python train.py --n_layer=12 --d_mlp=704 --rope_fraction=1.0 --parallel_block=false --extras=["capped logits"] --init_std_qkv=0.0303 --lr_mult_o=4.0 --lr_mult_down=1.5 --lr_head=0.0049 --decay_fraction=0.896 --final_lr_fraction=0.0 --seq_len=512
Each number is 50 + 12 x the weight over its row's rms, rounded and kept within 0 to 99. Layers, rows and columns count from 0. The size before them is the row's rms in percent of the matrix's.

# layer 9 MLP gate, 704x256, rms 0.0896, rows 494-703, columns 64-95
095:44 33 28 63 64 46 37 30 49 53 62 59 68 34 53 49 57 50 50 46 50 42 42 57 33 44 50 52 45 24 45 61
098:45 31 35 45 32 53 65 53 32 77 40 70 56 55 46 61 44 40 55 64 48 52 40 40 31 48 72 37 54 72 60 55
100:33 46 55 38 66 59 46 48 52 58 53 60 50 63 55 44 59 49 13 35 66 48 44 73 43 63 36 48 41 20 39 87
100:67 38 30 34 48 48 49 60 44 39 54 83 54 50 66 47 49 32 55 55 58 63 49 41 45 54 62 49 62 52 54 43
098:84 56 41 50 20 58 52 59 63 45 77 50 49 57 64 60 32 48 34 60 43 53 62 40 62 55 59 28 57 38 48 70
097:70 48 55 61 52 64 46 39 31 80 45 70 48 51 58 45 53 36 55 31 68 34 43 43 41 35 47 43 66 76 71 34
097:39 21 44 42 54 35 53 39 46 31 51 36 55 42 54 69 56 41 51 46 38 64 53 35 71 49 34 44 35 70 51 55
099:36 53 54 38 58 43 41 64 50 36 31 54 31 74 34 55 37 52 55 37 44 39 58 54 52 63 61 51 59 35 75 46
104:52 61 41 60 43 32 43 53 56 39 46 49 28 60 42 52 55 32 42 68 44 53 44 81 58 32 41 53 40 45 65 48
100:49 47 75 66 33 54 32 54 39 35 42 74 68 39 48 71 75 35 40 36 36 78 46 75 40 55 56 53 46 55 41 48
103:69 66 53 47 52 47 59 68 64 64 50 46 57 45 28 67 67 64 64 42 57 51 41 59 40 61 57 55 41 48 36 43
102:46 57 46 41 47 39 40 43 48 50 56 27 37 53 60 66 43 51 39 41 50 49 56 74 47 67 39 44 52 38 62 27
104:53 53 32 50 18 39 34 65 53 60 66 41 26 36 56 68 67 54 65 53 58 51 59 56 51 38 63 79 64 52 45 63
097:60 52 40 57 38 41 40 74 48 46 56 49 49 63 37 66 42 60 45 55 35 47 46 61 54 54 53 57 78 51 42 66
100:32 37 51 60 07 76 55 45 72 49 66 48 66 52 59 56 63 40 33 34 60 53 63 50 50 29 58 61 67 42 41 51
101:43 53 39 58 58 35 48 45 41 52 36 43 41 43 45 64 54 43 50 35 53 42 39 44 57 49 40 57 57 26 48 49
103:66 39 43 53 61 47 39 61 50 45 45 66 53 38 41 61 67 59 38 65 43 54 42 53 37 69 51 34 47 48 52 63
108:31 62 53 29 62 49 36 39 27 35 56 63 63 26 48 41 46 61 61 53 49 34 48 63 41 55 40 34 51 40 66 33
097:41 79 47 49 44 45 57 28 35 37 33 47 55 56 57 35 33 66 51 47 58 35 55 72 49 64 44 42 42 39 60 57
103:71 37 30 54 61 57 45 44 27 66 50 56 45 52 46 64 48 54 56 65 51 66 26 47 48 52 46 54 46 40 51 55
090:60 36 63 60 54 41 33 56 67 49 43 48 74 31 39 37 58 45 41 48 58 52 44 59 51 54 36 36 24 76 42 71
094:63 37 57 63 34 38 52 75 46 60 25 49 51 54 47 41 54 52 45 39 45 41 76 77 59 32 65 44 47 68 42 59
094:43 65 43 56 46 19 40 50 44 56 49 63 45 47 45 32 44 48 51 62 25 46 52 52 54 35 52 34 55 31 54 81
105:36 45 54 57 51 56 53 79 55 38 68 50 46 56 59 42 54 59 51 55 57 55 63 50 81 42 34 57 53 84 56 47
100:71 61 44 15 44 70 45 49 45 66 53 51 59 56 40 47 46 44 27 49 53 62 38 27 69 59 50 49 61 46 73 58
094:75 47 57 56 58 50 43 47 52 68 42 52 59 49 59 67 58 58 47 28 70 59 66 56 50 42 65 66 58 56 65 47
095:50 51 60 38 67 57 40 45 66 53 56 71 52 63 44 56 82 31 54 51 56 33 44 53 47 42 77 42 71 80 53 57
104:36 51 54 67 41 38 49 73 56 29 57 43 47 45 64 41 58 40 58 49 48 62 42 62 39 40 44 43 49 56 36 45
104:56 53 35 64 60 62 46 55 32 64 59 52 70 69 52 28 61 42 44 53 57 59 40 40 44 63 25 32 41 67 40 69
097:53 44 52 48 45 65 51 49 47 68 47 59 55 52 65 60 54 40 40 43 20 40 55 54 47 47 34 55 55 36 17 76
102:47 51 38 61 55 62 35 42 37 33 57 82 54 43 61 22 41 42 61 24 62 57 53 68 46 38 45 24 43 50 48 31
100:49 45 49 36 40 50 52 62 27 41 62 54 73 61 44 57 50 40 47 66 38 50 55 45 41 56 55 50 45 51 75 57
094:42 35 42 43 37 72 49 75 38 49 47 50 56 41 44 46 82 48 71 48 50 39 62 64 30 39 27 50 55 63 50 25
096:60 72 64 68 48 69 63 45 37 58 63 36 54 45 62 48 47 36 57 60 44 49 41 43 78 40 34 40 38 49 36 62
102:45 48 57 33 40 45 39 65 36 73 30 82 41 49 48 28 55 50 39 57 41 43 64 54 60 47 67 41 35 45 39 59
106:54 32 66 35 39 43 54 55 36 59 56 51 65 57 49 45 57 56 48 37 54 52 41 53 47 62 41 33 65 47 47 56
093:51 34 43 42 41 66 78 42 63 51 47 63 72 32 66 39 61 41 36 65 62 63 53 58 63 52 62 43 43 44 55 40
102:45 54 51 47 40 61 22 66 40 49 55 65 58 47 43 46 55 55 24 64 37 43 31 67 53 67 47 63 72 56 57 45
093:58 58 54 49 42 61 39 48 61 53 36 36 46 74 39 59 37 51 51 44 26 66 51 39 58 51 54 75 37 52 53 60
104:40 59 44 52 28 59 35 41 47 46 35 53 67 58 65 53 62 40 63 45 58 50 26 60 30 61 38 52 42 41 54 41
098:47 47 67 48 75 51 49 55 53 68 46 51 60 56 45 60 51 53 48 41 47 43 72 49 60 22 63 75 39 65 49 43
096:51 48 59 64 54 67 50 63 27 57 48 33 69 66 52 52 62 52 55 38 53 44 39 50 40 51 40 54 69 44 36 47
100:51 45 59 55 20 68 77 35 44 62 62 46 37 67 23 34 52 40 42 24 55 43 37 70 31 48 40 41 36 47 49 32
103:42 60 45 66 37 75 34 68 45 48 68 31 69 35 78 42 53 42 51 48 49 42 72 58 62 49 63 55 67 52 51 37
105:34 64 45 35 56 40 46 31 57 68 52 46 46 66 37 50 46 70 52 52 32 39 57 76 30 46 60 51 54 65 58 66
099:58 56 31 49 57 71 55 45 72 40 44 55 52 53 49 45 40 53 51 54 33 50 57 54 53 57 40 47 62 25 57 46
100:41 43 42 39 52 15 56 40 65 59 54 46 32 47 34 42 44 54 50 55 50 83 60 66 34 64 46 61 75 61 62 37
099:40 66 42 44 43 35 50 36 34 27 40 39 55 51 61 74 48 43 56 43 52 66 34 44 26 46 52 47 57 56 62 40
107:57 40 51 62 52 58 32 64 50 49 50 64 55 57 60 45 73 71 44 64 60 66 63 48 56 34 47 66 46 52 75 29
096:66 48 20 53 65 56 39 59 44 61 53 41 60 69 50 34 29 42 47 60 51 57 58 37 45 68 36 49 69 48 37 57
096:39 48 52 40 46 64 45 32 64 56 80 38 57 34 51 32 70 40 40 47 59 33 50 38 64 47 29 48 42 50 52 46
103:56 59 78 39 48 60 51 52 40 35 53 37 59 33 58 53 43 43 63 56 06 51 64 36 73 42 53 33 57 45 58 72
099:59 46 53 81 38 51 75 54 72 55 45 69 20 52 62 35 51 39 66 52 49 52 55 69 41 50 63 52 55 58 42 51
106:49 51 64 54 37 49 40 44 71 53 46 62 36 44 53 64 58 50 63 50 44 68 57 23 70 32 74 38 51 68 33 41
097:50 55 75 58 62 58 50 48 44 29 44 55 29 57 53 51 37 46 38 34 62 30 39 45 32 64 61 52 52 75 49 42
096:55 29 39 61 49 32 70 38 30 57 64 53 36 47 45 35 57 48 47 57 58 59 63 46 64 45 62 41 53 46 70 41
100:88 46 52 36 52 47 37 43 51 65 47 42 35 68 52 50 38 30 50 53 50 45 39 59 56 56 41 66 43 54 47 24
089:60 50 57 35 63 51 57 51 48 59 56 53 43 28 36 55 54 63 38 26 31 36 63 63 37 60 37 59 55 36 61 61
102:52 60 55 64 63 44 28 36 42 64 40 39 63 58 55 37 21 36 64 28 59 57 49 34 42 53 67 60 50 41 49 36
104:54 37 56 37 64 48 34 49 43 35 35 52 41 52 56 74 53 83 51 70 46 54 64 15 57 39 59 37 84 66 47 56
105:55 61 44 44 54 39 34 62 53 57 64 24 56 57 40 34 52 56 45 36 46 51 46 42 22 44 66 37 38 45 47 57
100:44 35 51 67 38 43 56 58 53 51 46 58 59 41 46 55 36 55 49 50 61 44 52 30 67 62 21 56 41 57 52 35
106:76 50 45 53 32 56 54 30 48 72 60 54 39 57 72 46 66 57 43 79 29 54 56 54 41 51 39 50 54 55 41 55
098:55 70 56 30 62 39 57 63 62 64 28 68 38 33 41 46 60 58 17 52 56 63 67 48 36 46 60 48 63 84 56 54
107:45 31 64 42 49 48 51 40 41 46 46 67 57 48 33 50 36 53 53 61 25 40 36 49 62 59 48 48 43 79 46 41
103:28 61 56 61 63 38 55 45 52 40 36 48 47 59 43 37 72 59 60 43 19 16 36 43 53 56 39 32 41 60 19 62
104:56 32 28 71 36 61 52 53 48 40 71 33 70 30 53 47 57 62 65 56 66 59 36 53 59 53 52 57 68 67 44 31
090:37 52 66 51 63 40 51 50 48 15 60 36 51 70 48 46 35 44 52 43 53 64 53 45 49 60 65 40 45 71 55 51
103:56 56 53 36 16 46 43 55 45 38 40 46 43 50 25 54 49 67 54 40 67 44 59 51 42 72 66 55 47 73 66 50
099:59 55 62 52 52 66 40 57 66 38 52 46 40 82 44 41 56 49 72 37 47 32 43 52 61 36 71 49 57 36 18 56
101:44 46 75 73 65 62 87 16 40 55 59 46 49 45 61 35 29 47 47 33 51 64 53 50 50 35 53 32 47 50 54 47
095:48 43 44 52 60 34 37 65 53 54 53 66 56 67 35 41 36 36 70 46 45 63 68 52 67 45 63 40 44 67 67 50
103:43 62 54 58 45 25 46 34 51 55 43 39 48 30 58 48 43 47 67 37 49 64 57 62 46 49 38 72 37 60 72 48
098:46 51 41 40 39 48 59 39 53 29 70 34 42 47 54 42 49 35 67 45 74 51 55 41 46 57 53 33 44 32 63 31
101:45 43 47 45 61 60 57 38 82 37 24 57 66 44 72 39 47 49 68 36 68 63 54 52 67 50 63 44 41 38 40 53
098:72 56 53 65 52 55 38 63 63 44 59 53 86 58 52 36 69 56 72 61 40 68 65 48 69 37 52 47 72 36 49 55
100:43 57 59 38 67 24 66 61 41 42 52 49 31 50 33 56 47 20 71 53 53 50 45 41 36 37 52 54 41 53 60 27
104:47 47 52 40 44 31 74 48 37 36 69 36 46 38 53 57 79 44 50 61 38 71 39 47 59 77 53 35 45 43 66 42
104:54 55 68 67 30 45 44 50 68 39 40 43 28 49 53 66 58 83 30 47 69 36 41 70 62 53 56 39 44 34 40 51
096:43 74 62 52 56 62 29 48 59 53 48 41 43 75 58 13 53 48 39 42 39 37 51 47 67 35 45 42 47 39 52 61
109:72 53 54 46 61 45 53 59 49 40 30 31 55 41 36 65 63 32 25 58 37 56 30 63 46 36 76 52 36 82 52 49
097:57 44 62 41 62 33 63 48 45 42 58 58 64 58 44 39 46 61 50 51 47 47 33 30 48 42 49 56 35 38 44 50
101:45 59 49 65 51 53 38 44 49 46 57 51 23 53 51 52 59 53 65 46 49 56 56 51 77 45 54 48 58 39 41 53
104:31 55 57 69 38 52 57 50 31 41 33 25 66 58 40 63 52 63 49 45 44 53 44 46 42 49 64 45 54 48 51 41
104:36 34 66 57 40 60 49 56 16 45 57 31 66 40 34 69 52 30 39 71 49 60 41 62 51 68 63 42 58 48 56 57
097:35 55 65 51 65 15 66 42 39 54 48 56 39 27 60 54 59 44 51 56 45 45 34 45 47 81 46 51 58 42 44 48
096:51 67 62 40 53 49 56 30 59 39 65 59 44 41 29 45 45 57 46 57 47 57 42 55 43 39 38 41 55 62 35 51
101:63 07 66 53 64 39 57 49 57 54 56 52 46 46 45 43 64 36 57 63 48 66 60 42 42 54 62 62 53 56 44 41
104:53 57 68 23 48 47 41 57 72 33 54 55 46 53 49 46 54 54 53 48 58 52 30 55 40 41 34 38 25 25 47 43
091:36 21 51 61 53 70 32 54 77 42 53 58 55 43 36 43 57 23 46 53 56 70 58 52 45 28 51 43 62 50 57 55
099:72 52 44 54 41 53 36 37 50 50 60 39 57 51 58 48 69 38 44 43 41 51 57 56 51 53 37 48 62 70 71 54
099:68 52 71 65 46 62 56 31 57 64 46 56 50 41 37 43 62 46 68 51 55 72 71 47 54 22 56 58 50 75 53 24
096:46 61 44 47 53 46 61 55 36 53 53 40 62 49 29 60 44 59 64 44 63 44 44 44 70 30 55 62 52 30 54 68
099:39 44 43 53 41 60 18 49 49 59 55 51 45 55 56 62 43 48 40 68 30 42 41 69 49 46 63 23 49 62 50 40
098:48 66 49 57 36 46 57 47 32 41 56 64 54 48 41 56 46 51 48 53 54 62 48 46 41 65 68 24 30 64 47 63
099:46 46 43 66 44 63 48 36 32 34 51 38 57 58 47 48 28 63 38 78 63 39 37 45 51 51 47 24 64 53 74 51
098:42 33 55 56 48 62 38 51 40 65 47 66 48 51 59 50 48 44 48 45 45 66 37 50 46 31 58 46 72 52 37 86
100:65 50 46 35 41 53 58 51 62 67 32 60 50 55 43 57 34 27 45 33 56 47 27 37 46 73 48 60 44 48 57 56
104:52 64 55 56 42 43 27 42 55 70 46 42 27 41 55 55 76 50 67 51 50 51 65 42 55 70 50 44 47 48 61 39
098:56 73 36 49 31 45 66 44 55 38 61 59 60 66 23 46 69 52 55 37 26 52 55 68 58 67 40 60 69 54 44 56
098:73 63 64 45 47 38 36 54 71 54 36 70 69 71 55 44 54 58 50 59 22 69 46 67 42 56 55 52 60 45 64 25
098:63 55 38 49 73 62 65 32 29 74 60 52 37 53 20 31 54 45 32 47 56 38 77 44 50 57 54 42 33 42 46 44
102:69 71 46 64 46 55 61 43 55 50 33 31 42 45 41 43 55 52 55 38 24 61 57 50 63 44 47 62 75 73 72 35
103:41 47 42 49 75 58 40 46 59 45 13 29 52 37 53 55 28 46 51 59 45 44 47 53 55 43 58 60 31 55 71 63
098:46 47 47 42 45 49 45 60 43 56 55 41 36 54 28 57 65 69 46 69 53 38 48 53 32 53 31 50 48 62 63 51
098:54 44 35 56 39 42 49 32 33 20 46 72 52 59 57 32 40 33 73 84 36 54 20 56 68 57 32 49 64 61 52 37
101:62 67 58 52 44 59 40 54 50 61 60 59 50 61 30 61 42 41 70 49 52 54 28 41 52 58 64 38 53 52 41 37
096:36 63 52 35 59 57 27 53 38 51 46 38 42 58 46 34 44 52 64 57 48 45 45 60 54 51 44 62 51 43 30 57
096:57 47 58 65 60 49 65 52 63 47 16 55 61 49 46 51 39 54 52 50 54 49 39 66 57 48 70 25 48 40 50 61
101:65 47 62 61 28 58 37 32 47 48 50 62 60 67 68 44 37 36 48 49 52 54 26 34 39 50 60 39 37 53 54 64
097:36 67 49 44 37 50 73 38 58 18 21 49 59 74 65 69 34 38 38 46 57 60 60 53 47 44 57 53 49 47 36 57
094:57 40 34 34 55 51 48 69 55 55 44 42 67 37 44 64 56 49 30 61 36 75 63 46 66 50 48 30 49 48 52 36
105:54 47 39 60 44 61 42 53 45 44 66 48 63 64 62 53 61 26 48 53 46 49 55 54 56 40 59 39 38 29 63 56
099:49 52 61 31 46 48 41 40 42 59 61 75 64 32 57 50 48 56 25 28 48 46 58 42 64 53 52 53 46 42 50 59
105:73 48 58 57 39 36 36 36 55 44 69 39 30 52 41 40 41 56 51 44 41 40 49 42 34 39 51 46 47 63 39 32
103:53 46 50 50 53 36 49 63 28 39 48 51 49 43 43 50 36 73 62 58 68 54 37 49 74 37 51 65 56 45 78 47
089:54 38 50 63 53 68 49 43 67 72 41 26 34 55 39 37 70 53 51 37 58 62 60 63 54 40 49 51 46 53 62 53
098:70 57 50 56 40 53 43 45 33 66 62 44 35 71 40 32 44 48 56 48 42 53 51 57 48 75 64 23 63 54 34 46
097:39 64 57 46 47 26 66 50 50 62 50 45 64 65 47 58 56 66 33 33 37 41 54 52 38 58 60 68 66 39 47 40
103:59 46 53 32 53 31 55 50 43 41 51 59 69 55 65 30 53 41 60 64 52 58 66 36 45 51 18 66 63 33 40 51
102:58 46 34 41 45 62 56 54 63 39 22 62 47 73 44 44 62 46 58 26 46 73 56 54 49 47 57 49 65 41 55 46
102:54 47 45 57 22 46 50 62 52 59 43 53 31 43 45 52 57 55 58 48 46 37 48 60 55 42 51 66 57 39 43 58
097:71 48 43 66 51 48 44 57 62 69 64 34 33 34 37 42 52 60 52 57 32 51 41 40 27 38 63 45 48 38 49 37
106:25 49 37 66 61 52 75 43 63 48 58 59 40 49 69 48 70 49 41 43 56 69 52 28 30 53 55 59 48 46 44 44
097:13 44 43 51 49 52 27 51 65 68 39 45 59 35 51 57 32 35 41 61 51 51 67 47 56 47 55 34 29 34 50 28
100:46 70 70 42 41 59 53 38 48 52 40 56 70 54 30 46 36 57 62 33 55 64 72 49 68 41 54 24 53 33 67 75
098:62 48 49 51 59 52 55 51 42 71 47 52 55 36 55 69 36 51 42 59 52 65 44 56 31 50 23 32 45 40 54 53
096:46 75 54 41 42 45 48 33 83 48 35 52 42 56 59 32 53 44 39 54 52 76 49 57 45 54 56 46 17 48 69 40
103:61 53 52 41 56 64 36 65 66 43 46 45 47 75 38 46 50 51 64 39 27 43 62 49 70 44 53 54 51 35 60 38
104:62 49 77 59 38 69 48 72 41 42 55 62 63 67 43 41 55 56 51 43 55 68 65 28 50 30 51 60 44 49 51 42
096:28 38 46 38 49 41 66 37 48 65 39 49 48 45 42 59 43 35 61 59 48 53 35 49 53 60 49 66 60 43 51 42
102:66 40 36 52 48 58 54 56 70 43 52 54 49 56 62 43 60 42 64 66 43 53 45 44 62 61 60 57 67 43 55 79
106:34 50 26 44 42 54 61 35 41 80 53 42 62 58 69 45 50 60 55 53 52 34 45 35 66 41 50 44 66 51 41 65
095:36 51 64 66 49 69 36 40 38 62 45 55 53 48 22 55 61 40 60 44 78 52 55 45 59 10 63 47 47 43 63 43
099:51 50 61 41 56 60 64 63 31 54 59 52 71 67 45 56 59 53 40 35 45 49 34 45 51 54 29 54 61 43 59 52
094:36 56 59 22 40 51 27 35 64 42 59 56 52 59 48 34 69 38 43 33 44 57 34 43 57 33 22 34 52 36 58 50
098:46 53 63 56 60 47 47 35 54 42 51 63 46 34 59 57 45 45 49 43 38 36 20 64 48 52 39 42 48 53 51 54
102:54 43 44 57 12 37 65 53 53 46 45 67 34 38 35 43 23 48 52 57 74 54 66 17 38 56 36 41 46 49 58 62
093:38 52 50 51 54 67 45 36 44 57 43 26 44 43 30 40 31 58 48 39 62 63 55 42 53 50 78 63 39 60 62 63
106:72 49 45 49 50 65 47 51 43 40 38 70 65 59 57 46 52 31 49 40 51 41 59 43 36 54 60 44 37 86 50 39
096:73 53 36 57 44 54 62 70 56 50 62 40 48 47 42 62 45 57 36 58 53 63 38 40 43 47 41 47 70 30 47 43
097:45 52 50 57 56 55 60 69 56 66 57 27 30 52 46 55 45 18 30 58 44 54 36 47 66 33 61 50 77 30 39 60
094:40 46 41 30 40 44 54 59 60 45 51 55 43 39 44 47 44 52 46 49 63 33 48 30 43 61 38 75 52 50 35 41
101:44 55 49 45 57 68 34 38 43 31 54 46 58 63 68 31 40 56 43 48 49 50 54 64 69 31 70 26 78 60 55 41
101:65 63 47 53 41 33 36 41 22 36 53 54 56 50 54 54 59 44 44 51 57 63 60 46 55 64 52 47 44 47 77 59
105:51 43 41 48 53 58 56 50 74 67 23 32 58 18 73 41 20 50 44 45 57 39 45 54 51 31 57 58 51 52 39 44
095:41 39 75 56 37 53 75 64 64 55 34 62 61 44 53 33 53 32 37 64 43 53 58 49 63 38 42 38 42 60 65 42
102:59 68 52 55 71 36 74 38 48 53 60 62 52 60 52 40 39 40 58 26 69 48 44 33 35 63 36 61 44 62 53 59
102:38 46 62 61 75 58 50 48 27 47 56 40 61 90 41 48 38 57 64 71 53 60 48 52 60 47 55 67 41 35 52 72
098:73 59 28 59 69 28 51 37 37 42 29 55 51 52 46 64 43 50 54 54 46 72 50 30 61 47 48 50 71 59 44 25
099:42 35 50 64 31 42 46 38 56 27 43 39 48 61 40 69 60 32 49 58 55 60 57 55 71 54 54 40 33 73 58 53
096:65 41 35 55 53 58 54 43 36 62 46 56 53 77 53 50 71 51 47 37 43 72 36 37 53 39 43 68 51 74 42 62
093:62 57 45 40 54 46 51 20 38 45 49 47 47 42 50 46 45 58 50 68 54 67 49 52 60 60 76 36 58 38 83 52
104:29 25 53 53 42 42 41 36 58 44 46 42 51 72 48 59 55 68 38 59 39 45 47 32 82 57 50 51 63 61 32 67
104:62 56 42 34 43 65 41 59 51 07 62 46 60 43 49 60 44 45 35 50 63 45 44 43 30 51 50 31 49 42 28 48
102:41 44 36 44 33 34 26 48 40 48 34 70 56 63 48 34 20 57 70 60 52 70 57 43 59 63 58 53 49 36 43 32
100:42 49 47 38 38 17 48 50 68 41 44 53 53 69 50 56 53 57 48 46 59 81 48 36 60 40 62 37 57 61 49 34
101:40 56 48 42 45 52 52 55 12 75 48 62 42 62 43 51 49 41 45 57 42 47 39 41 57 71 38 51 43 48 60 49
095:45 52 40 42 21 36 48 46 36 49 80 43 60 50 54 46 49 56 42 48 59 58 63 64 52 57 54 53 51 73 55 63
103:51 53 42 52 45 54 51 67 36 31 70 69 57 48 49 72 62 57 52 46 54 57 52 48 20 63 46 36 40 49 54 42
084:65 56 63 59 37 56 48 34 45 42 53 35 39 37 56 38 53 38 56 71 19 53 43 51 38 40 51 33 58 41 41 48
096:34 39 31 42 60 41 50 50 29 55 56 41 49 74 71 55 39 68 73 56 32 65 56 65 47 36 43 40 42 41 47 53
098:70 60 38 50 66 48 48 73 45 46 63 53 46 60 40 76 58 51 54 55 44 42 42 36 58 59 52 38 37 42 48 52
091:33 50 62 33 39 53 46 60 54 62 57 35 40 62 50 51 43 41 39 78 54 64 48 56 30 52 53 54 57 45 64 46
091:51 22 55 34 59 41 41 56 52 51 42 60 56 62 33 47 51 33 55 50 47 63 41 44 61 53 53 52 53 64 60 51
107:47 70 39 47 31 58 58 53 34 48 34 70 49 46 41 62 37 50 53 58 54 60 52 47 45 71 64 58 49 65 28 45
104:49 30 33 54 44 35 42 31 55 59 81 41 60 62 51 62 57 44 49 34 59 44 41 54 32 48 65 55 37 64 55 38
100:48 66 51 46 38 44 44 46 53 43 59 42 43 52 24 66 69 55 43 54 45 37 24 37 60 30 25 55 53 48 39 28
101:59 49 72 46 53 54 48 65 53 55 49 59 53 56 62 64 38 28 73 55 42 61 57 58 51 36 39 48 45 36 61 32
103:30 51 62 56 19 57 46 74 60 45 61 23 38 58 52 48 59 51 77 62 27 47 37 56 37 72 60 36 54 53 49 45
097:55 28 38 51 58 57 40 49 47 09 47 46 55 72 38 41 68 31 53 32 32 38 69 28 40 19 56 62 40 53 50 43
099:59 45 42 30 53 24 42 45 55 47 29 48 57 52 37 56 49 37 48 47 51 17 21 59 34 42 56 56 24 70 56 63
103:69 45 53 58 49 48 59 56 69 58 49 35 51 29 64 47 61 22 55 48 13 47 36 45 53 48 52 56 46 47 56 77
106:18 35 71 60 54 53 54 32 55 45 53 65 58 47 56 52 55 64 53 42 43 47 49 51 40 48 53 62 60 60 59 62
095:48 78 51 66 43 60 51 43 44 83 69 41 43 53 49 48 30 41 45 31 44 64 51 47 47 38 47 66 50 52 46 46
102:46 51 36 12 44 45 42 45 53 19 62 64 74 48 45 37 19 42 48 73 50 54 58 49 43 66 54 63 63 66 42 45
098:33 51 60 46 62 78 51 42 52 72 37 51 56 37 32 48 64 36 48 50 48 40 58 48 41 46 29 60 47 54 37 53
100:49 55 64 36 66 48 48 56 43 32 39 34 61 57 47 29 52 50 28 47 51 54 55 54 57 46 48 61 55 59 69 29
102:43 86 47 48 39 39 37 59 60 36 43 64 31 43 31 43 51 31 72 45 35 74 58 35 56 27 50 52 39 44 56 39
100:70 49 60 52 63 34 52 56 43 55 38 69 55 59 47 47 39 61 55 53 31 47 55 61 52 67 48 28 47 50 74 21
099:34 50 76 62 43 62 46 45 61 04 55 56 26 59 46 55 64 54 61 55 57 56 28 53 46 59 47 56 54 45 44 55
102:54 54 59 57 32 47 64 59 45 50 63 41 44 47 59 58 45 20 45 57 43 62 50 63 57 51 39 44 50 70 37 39
108:52 68 62 59 42 66 68 36 37 38 69 41 56 45 54 47 57 63 35 67 48 71 57 43 44 33 37 46 61 30 51 47
098:38 44 49 66 21 61 52 30 81 33 42 49 65 51 38 28 71 32 22 56 43 84 71 56 44 25 45 57 66 36 58 71
098:44 53 39 50 61 51 51 39 59 56 50 60 48 49 48 56 73 45 45 49 50 51 73 76 28 31 38 66 40 61 68 28
104:42 49 54 55 66 67 47 50 59 45 74 40 43 34 41 39 33 52 48 56 32 42 45 37 57 54 53 61 65 61 54 42
107:45 54 46 52 58 55 42 60 52 34 40 32 83 54 54 56 45 48 54 46 40 37 66 78 63 55 46 93 48 38 69 47
103:38 51 55 35 43 39 45 39 55 50 43 33 57 62 37 69 76 38 68 52 54 60 51 39 60 43 49 57 77 45 42 58
101:64 49 65 40 55 60 53 48 80 51 39 47 60 51 46 47 65 58 34 54 51 41 68 52 61 49 61 57 49 55 29 49
101:55 48 32 51 53 58 50 57 70 51 65 53 45 44 44 52 48 53 62 45 28 64 57 63 54 49 78 44 48 38 58 73
105:33 56 46 48 36 42 67 53 58 34 39 66 35 39 58 39 46 56 40 40 45 45 51 43 34 38 51 39 47 61 81 57
101:41 61 40 30 52 38 60 34 59 50 61 36 66 42 34 36 46 38 74 40 40 33 38 37 57 34 53 52 58 51 68 68
101:50 51 69 61 43 53 51 48 50 57 62 42 68 57 45 45 53 57 63 69 40 57 69 41 63 26 67 59 60 60 49 45
104:45 38 49 52 54 53 49 53 59 52 19 51 64 15 33 61 56 38 55 37 39 51 37 35 46 53 67 35 15 69 44 38
103:51 40 40 46 54 51 69 49 66 48 41 33 51 55 35 58 37 55 57 31 55 37 42 44 61 31 70 33 58 37 43 76
101:62 68 43 46 50 54 63 73 50 48 70 46 52 36 40 52 44 42 54 58 52 64 39 25 56 39 43 35 60 27 42 51
100:56 52 58 54 56 52 35 48 51 63 50 70 59 34 58 67 44 55 50 53 45 18 45 58 60 37 25 73 56 41 53 57
100:44 47 28 55 42 37 62 42 72 46 45 71 62 73 49 61 59 21 55 77 36 64 50 38 51 63 67 37 54 60 31 51
099:55 52 34 29 48 60 79 59 44 01 50 49 69 68 61 55 42 49 32 56 31 50 40 30 64 46 40 60 43 67 67 38
105:41 68 57 61 28 54 58 37 54 64 46 40 50 54 47 48 42 40 56 56 53 45 60 69 49 44 63 64 48 65 51 55
100:90 67 37 51 16 56 59 68 55 58 46 47 51 70 64 52 35 36 52 47 47 61 65 60 55 44 63 57 37 49 78 52
098:42 45 51 52 53 41 60 41 46 55 57 33 46 62 50 58 44 38 64 40 29 57 76 54 31 78 06 67 49 60 39 31
098:40 53 57 63 43 39 46 52 66 34 42 57 57 48 52 45 75 42 61 44 21 42 56 46 58 63 74 40 39 40 43 42
097:54 36 44 55 45 32 35 52 26 46 39 47 52 58 47 62 38 67 70 53 52 50 65 56 61 40 46 81 25 50 37 57
101:69 36 56 45 72 30 28 70 68 37 42 60 49 73 40 46 39 67 55 41 73 41 55 59 42 55 34 36 56 51 56 60
099:45 48 26 46 48 37 42 63 39 50 65 43 54 25 32 43 53 67 39 61 34 45 65 47 45 55 62 27 43 33 49 66
098:57 45 45 38 61 66 57 61 44 35 72 35 60 44 50 55 55 32 51 44 29 41 24 36 60 46 63 79 51 57 67 51
094:52 38 70 52 35 57 52 40 38 58 51 55 62 50 31 57 65 38 46 56 42 62 27 47 74 37 57 67 63 57 58 34
100:56 38 39 61 41 64 65 50 56 47 41 65 77 52 47 67 37 55 37 42 58 39 55 53 74 49 30 54 56 56 44 43
107:46 62 49 61 47 74 31 59 43 21 47 56 69 36 54 35 41 41 58 55 60 49 55 52 45 39 42 57 69 64 55 38